{
  "num_hidden_layers": 8,
  "hidden_size": 320,
  "norm": "layernorm",
  "norm_place": "pre",
  "norm_eps": 1e-06,
  "init_std_qkv": 0.0356,
  "init_std_down": 0.051,
  "lr_head": 0.00846,
  "dataset": "wikipedia_en"
}
Each number is 128 + 32 x the weight over its row's rms, rounded and kept within 0 to 255. Layers, rows and columns count from 0. Numbers have three digits each. The size before them is the row's rms in percent of the matrix's.

# down: layer 2 MLP down (transposed), 1280x320, rms 0.0511, rows 549-586, columns 160-239
# up: layer 2 MLP up, 1280x320, rms 0.051, rows 550-587, columns 160-239
down549 109:118121110111178098126157178130106181125073136148131068148155003090156083087143059129081173171117176067092064149140113100125120123144132109192127147151201077094169122132162200101154067140147186116130162129121117081142100119095137168107185103
up550 100:151124100131135213145113152096137084117101140124129079167096160083064122089116079126072103120111145133152109171113106130072134161150098151151096106126124122159088169073152127130117151103144100123117156052075147206107116163184140094160084209
down550 103:113160221163110106098115180120098108098182098147166100165174113128124157242131150090102105123122148187108150142119123134195144160147127132133119085127174131072195184167058133139098116142138158157093059122126112137128130088106098110143103110
up551 096:120144129131113119147161083111179102119074173186091118142113146098169097121107134127123077160094093096103121134127111122135136108136126178161109153142155102132132114162124104110108103138121150161123141100161109157144091189068117100112090149
down551 097:121116090144157147126181093194104091097134095084130112096134140228107184155137132092227055159133072110141155130158079147126149174154095081134154106098063127147129148157066166177175102124129142162068072112168103092089174090095130084143174079
up552 106:104146114118145146127124134183108161123083144118122137132102127159176071111108093109141123086145098128151103142216088098135111095113109074062158149107128195095096125173094083102154126163178172112124139129113132107102069053211097061126083113
down552 090:123103127161126122140152143123164114143146106160152089128079145126082158105148132132121123158123152117074119127068116144117172174130136181152155095150136094136123127131119130163117110172057128142109118126104096167110091146120154117176137155
up553 106:151070100127133142115097137105144165172162101153121156160118133143094111082127120164125101114128121099159093122183133107080163111192090104116159089150080099133081103140074165124092144139204132039125053119114138088127110108152130157068115090
down553 105:171117108170117130090108169160106145084094104151128138156075224163151123154140107094102186121117113098159094181137146121121098085106130187142115217133104110175076154083151152111145158137135137136131180123145170148171087098106079086110102124
up554 103:136184107178118142164102089122122151097119150087134129147159081163085188113114082113139119087154134104155126106143116116098137180111114057103109116171091129093149125143160141098156056140124175106137071160096126094107162166129162129099127076
down554 101:125092129137066093110149184131129132142151155129048081105140120098121128071150105169158132138070151106148135101120089142139121065104169150120151139112158169143130090142127142115078164147164097128106098186133173152086157123105089100151104139
up555 098:093118151181067065090144133148197174084106131157097093101123184102158140115191115151121120109118064140110131133134115092082085147111133096092228116151175141089114150123088153171101109147123136132136112126116170108124133138091097142104080071
down555 095:118176128100110200159073126112173161118159113101114138139137105081166171153106139131152086128115137134136075119127132117180200100079166114108149136144162100139122143103142134122115153100186094098163119177170152071121118074139161128158133102
up556 098:100103119170108119124126138122140155169166104160104118092138154112142108139100161093159119142208125119092130087139069117103116135168141088162087113107145087130179140090105055079117132119050092208121110183146169130096165156096104127103112148
down556 096:139121109106188131129097109165131132111086120117130146130127078101158109107096120119102076129132102151181133180097208157134129210096108138100131184093123151101111095137148182117156134157123136097100152126141079099142132122079174163159148124
up557 094:128117104112128165131135086121121157146158147135122119159133092096143093111116077113119117168086123121141042178136106204120177079153102123125109099122129143110124133123092101124153129131118173102122169130103052133122134104103124167097177100
down557 092:100189070077078139172124119139139123187154178106130146152118082123096092155112136127141138140112058129133150209103140138140119180077124076145115136119120100107084125101089110157085147121101069142133197124106152109073182163123181099182142117
up558 097:078102147143125116114142143179117080065079148055113109134149156134131105120129128125122153136147105119131093129128126140043047146115133114085079088143176083140179092163123170110146112117143088107140157117157089170160145152122045055135150080
down558 096:114163140130133072126129126164139147103113171163151162153112106170113106117056107098104049126142127086096181118164167141149169119121129109137140175095190136154062088112134148148167112091082200175157131159069134106126117118124160219145132173
up559 095:097111101116132186147103126124176168144156164138113184105124131108136082174153090125080146173080137162132099086179154114148081173153096078120099063109199172120048087118191138165156094081088141105148154069113058133103157126132090143077069130
down559 091:138149095159119153143158130092126110138104099157108151072113164131190110112098163123195105128143078107076148184137093110156149102124084154155056069080068161148168147100129120107177201093109130150075091139138235085154144165120103191156119149
up560 105:098145128123087165109163089130119180146173135150135125156156157096124095173114120107098120139105098113169145065137157154072136121151149076117138152099102155100127147131143121171106084091160175093140172147078094123112127177138157087109152148
down560 104:123152070117233131089130068111118170138118077146094124132130123129100121153143117148090119124130110108150170190153096172119158063075188102115140124141117141129136098140121097068132112101142166158135170120118115132163111062117121153115179114
up561 095:134162069116102154141172082107135113064133167162145165053116113102099171126105136124156136112125120133119147082082147089129132158063172152155097133174086106093115149180184150095128165173095152142110050140111170100079099146112180129089097095
down561 101:151126178195113127127094099186161136159111106136118132160141141151143151140165129130109073103167127091169141121141159124102085138147099097090107163179137118161133134101059131122166160130142124128156172077085074170154132095115215144123104125
up562 099:128091105168123114098146142156141179103108158121109169089101152137100175135142147106146117125146096083128163174083159143140124162139091121065078085097135140112149150193104164116144142110146078127087147108123139081111117077153064118175120161
down562 112:115108156157102165097116143144091140180154122152142095132160173062117140139139110058165129208144146135091184105110099080113141159113066075114107078124133118085114125166075163164126135104125112162081099084098094125129146110175134110139107126
up563 093:123107136133094151121107129122141024136079150158147122131128165168128153162052125086079116177137120104136061141118183123120115086115138167106136148116187150130191153154075115177070177144134113168119133089097110121143156178107143134122096101
down563 081:115160086100138148111151134142118196144160082107156092086155131104129125075194176177182141085113121197155211137145114113155129154137168146128127195152092106142107109135160158123142136167106160041080079191182082153194090138143075102100160170
up564 100:129131123096113117156175117081178110131146096138098078111108160138123090091130160140173090083100116122123118165145153170133119078159170147071157162164132118127156143131144098148078096104125159131079137117137164174143145094139110129100052039
down564 097:172144161131080156101135132097115147153093127074154112144082159135111134084111036101076179107098141126137114131169086039123108133124125192167122123164134135050094155102092137120147179129192090115107127123089111101046050123118128151150086129
up565 096:109133094095134132126141110090050151123127177097194142122153160150114153116167160140151116150124194120062105178137127137117114124135125149125146122089173094090096114127115054078099120170116139116139130089120085126179109122124097122128086120
down565 103:130111199101176103144172098133122120142127175137095167118118094074131149168095085139107146083154179094182144107100151116132163048087101194098070113206123074097115142153123156166127116147106103126176086175132095089118171149103190148146126075
up566 104:126097106110185137198158132146103152128094103138127098154145143142154158097115105157100100156144144171160075085134172178150183157158155194094161090077135170159153106149185116109142105110130072123118112140139096095136123155121113132097188153
down566 096:132150172170086122114173145123134155116122109133082092124141112134095162112171127097188135074156164092108113159171118164112149083131079159159099125200138093115134167106080095196147116147081114123126114138099094145156057072154120117155094171
up567 102:153120124137157162142084116130120188079101146133104141149123107129151126171187074175077116170149122133113084113104088188126117131142127130090102099122145120140135217128144121079072148073152046155089165140073092124172053102145088125127119189
down567 115:157177139128133082087075155122144148162147186127176117154116144101141128143174180203116187173128098167110099161104100151083156143115104084112156137112097109089111132149082084112153106105111114140207125000156110063098076049166151091135129159
up568 093:120140087135130075147170042095117151152143147144148101131079115162136099136125110115105145122110105050123118132069092156145099171129161146153155105152112083116122115120122121140140098137109130078111169104124131065133124104115062155119079162
down568 096:155092095137135208129086169162120088063102130127139163164100131089092191138104145169122140143143123155135127120078146119146193136118136144135137081177154124129097174145099121144141122062139089095075085127120110112156113131127185109142126091
up569 099:082122067067138080071132064169141179102116153123092157152104105140112179164144147103221108183149087122141147151099102143105117121107090171125105128118158198099121152118128042188085131157137143082138184163071129116097190130132145115070177188
down569 107:152081150161117125164106203125171105180174126146174142108098145088133038132140112147142072165090124113101068068121119160088172160160145150100128135091101178084124083134123146179145149141105118104200086051112165124133144171127163166074125149
up570 098:115117116158150163099119202155075116161113123176122122168084162145161100134121155179050100122097115169131144144157189132153126066104168124091139119147138147115170141140119143126168106133146094095121083094123091190144115137193129157146173153
down570 092:119147113152132101166119130130169131141199133199091139072177089152102094116154151158181110121066095133145100163143139149106131142119149142170108074132149183164157108123113147142120069090076139132141136103130150120117170151131119037130091096
up571 098:188080167057107174054144125081109128112140146156083135157099203131144158075112103108069158134178150082146128102118101115110113074139067105103103181142129093129139140079131151171130098124142094146114148126081129058113123077164176107143130112
down571 105:155091121077132171117130078145113088185115179144123105105134069113135132127104135122125100100194182139096150142108149190138168084136094146127151163125069093096089135174165125079111159092114185122130181194105126186124093219169137103140142130
up572 102:114141077095114084166146098090134108073169107053151160120072200161133122063150191121136151087139137126128113126120161169147069127115161149152137134156123163069124076150151144091155147147127122130155099108121141136053184134124056131067121100
down572 100:135148164148173129142158121079133145106087136112160084151152162131119127122111108120140149160110137151193113142126084086148091102102111161116084145144136069114166138082137144087113139152166115171093135116131048131152137108210151074133092122
up573 103:128108153118163122054167083155160113148143079087151100098115168177122095111151124099132122129122108076135190081150124139159129152138114145134173072138154114193104099194135160146140097140114129103082156112131177133107174188168075054151114120
down573 100:162148193130153147117125156106169164055149055109154162118218135170184072091117126126136066086140107092167116175105203174111094075146158108117134136126086147139190150177107160103155135099156094119102113116171122183130135165161138132131110150
up574 106:141168150111130080141185123121171088117071121065111115112140102118140094152126141132134185109142045109160129148126148086113048080133132111120109171158109109121070160118168129099123162103137079160094119118090119170190172149169154168134112046
down574 108:161138171097153100127138126116106136180128104109085148114104108123149150119136130165097147154166137109132097229041168098171138074125158159135140131146194085169130145123148109197102168188132122097108098149085105124134156079095130112152103120
up575 106:123149184174202132135086114186189116040134137150104179126137178129105144130103115108147133155123106082092149122169096143120082077168122090192114105073172119107120140117131097123178155124079086150095131132105081096141116150130109115173151110
down575 104:106089096122098156119167175155131090157185131049120116146114105091143171117141084055150150168077150177115102127148141111160119150081161145157167200153121162163112115093164112174103120209098169104157097124119167144110145112128091119069141103
up576 099:130095124135139209175129176136064143122056089126144113138118105162136081156121098075125120068097101150132133121078111121134140128146091157113137037183121115145170125101152131139126136163166129066096156128142080109118112160132138151135114080
down576 098:152158091098101120138104171133170159197089133147104132182083092110137189109148129180125160138112086121141136068131143102087055090106139157148102160099091097193051144157175117148120079155144201153083185108160133129124140095091102155132186187
up577 100:100142080169129120130042192170102146162132107109113116149142132150157110118108092194184141173176137154134156156143132137140105143111123101136131019036138109113164122111140135120150171152094132100150105103117118152171049058109138126201172140
down577 102:172151164178097042135146132145103141068059086159157113082130155162141153103224095108154067167170127106127108190107091101150086067136125123100154137139135136153100107111107065070165127158175117134058155159128093130177102121132164119082137193
up578 102:098102114152082165124121115130130139154129132106124139090127146125139127136144135119134140079151118156109141160151104137105141074108146080160235096154062110078140150067097149145149134112162184128142169162139130152099078082100075194096105068
down578 101:097124134145088125145130133075119099113142143158168066100118079064137121148203088097161100099116098104082100121120144160125082142169146182106072141102160067148103142155149093136082126134114129141128104075146135176139048130186131143119112136
up579 106:190152110147124107139119181169184166152146123138106170154119136161108147121122113109174128111124099174116113121122103160156154108156126115092120125108155093113148113113095094149111173151163110199159134168125126127076133089175133155134073113
down579 097:089136142142145215173104052095133104157115097147165094107137129110096119118126132150051143099151148137118179189102196121114115148129134095171164147103187219150105056103150167070141164083111119148178115074158155109140179141083116140139120115
up580 098:161139101036135163110127098143142058087098094125124158147142129145111139124088128196141064159147108082178122134130076107110129056164078088140150109098172125112189147135120083152093111113175061124134056125157149107098136146139133132144118084
down580 099:177122115149120118142153090053123159059107137114071083081116110143162103139154134089091093152136146155083204149128140125120104123090184140100128132094149106107122086110114152148129107138089159173150157122113149135170151114103100141175132129
up581 091:131096128143162171139058093148095209176110127165137114157143112148122130076134105105122138130132119065185107115141130165076109141211101101070118142179117088068147104130102070069109166198133147155112119091083084166125151097070169105154140096
down581 103:099102109094140159163115134101177104168104114118077110147071160113160130112118126100068159132187182120115112127133149161203101117105117126080091106154085124117158111133119135077173103130113090155121148136143122134050094124108110150134152093
up582 101:118132112120161182084098136127106154152129160116126105150093127068142151064108117129185114133217133141166139149162094113131090158110115070106121093110117126146125121020142111153126165087175110166084138099074092107169066117129210108124140202
down582 104:125131141127163176166166100171104133141155142140159137050155198133145175156135044171152139150130149122126132126168119161110102123137108144186128167130154167144117177084071153143096100114089144155122103124185148132096124075121108119178119089
up583 099:140101075176157101161128136156115186147113127108164170110119061174119119143104059127139134110126153113137123062131164079090147124143097096075110130154134133146129107113072129101159120149159099150127150113155135139153142147095120110112073147
down583 103:104132136181175129136126144164111110167214179152108108080145173149134139111085141131219097100143077143132165143154155158081144112199158166113148142137131149144116104158102113120091138120120150098090168120104094141119126156156139137170180152
up584 103:205128093080151143151130156156113204120123103138139168130145183114149165120143159110103080141102143172072112169100131070138083180095149130105166127075162103062079154129028080097104176059140127089083104104050130060102134155129139153112147075
down584 104:105118057161187135119126147176143092158166109128221155099204132121072104163119132100158145169037099109127179115109159138096178188136124079121093177137148134185159108101096133128152158091130153183123163129100083126059150132075162105135126205
up585 102:142102169132154141163150111094129164187142144094185095094151139116123132097134129113091124163176105117123180160145176141109084124116128129099102086180134071126123072082107154099095169141163107174115140180092152090052051160147164172125087140
down585 098:160142129083143161111049130145090161132155115115182188117076116102126153160143150134161116147134115150190108141181115163068148154184133149131108170150079186138047096139160148090154175031154203068120169087138106179146119131127143089098095098
up586 102:143095075128105111112158106135157152118125084076137112138085111141090123167132103135110091128205159158142105135142168099142121135139148189122137149113112138117146008143057105098195095200161150172088104126053144124141172096125123159207098201
down586 107:077101119139102137141137088129178145106153126116107095126131132151066177179136201123128164160101155213135064106084112183156088106168112151121098095086047158140166117110101130185143116166129203099082132122161198154141098165163132117143109083
up587 092:111135147207113085165135138105113126111122134100125125178074068093078055110042111106080140145098123193143088174140111162094118118106105152151121088121137142134100083134090095124177125098176083125163155135121184165098082076142145158130125093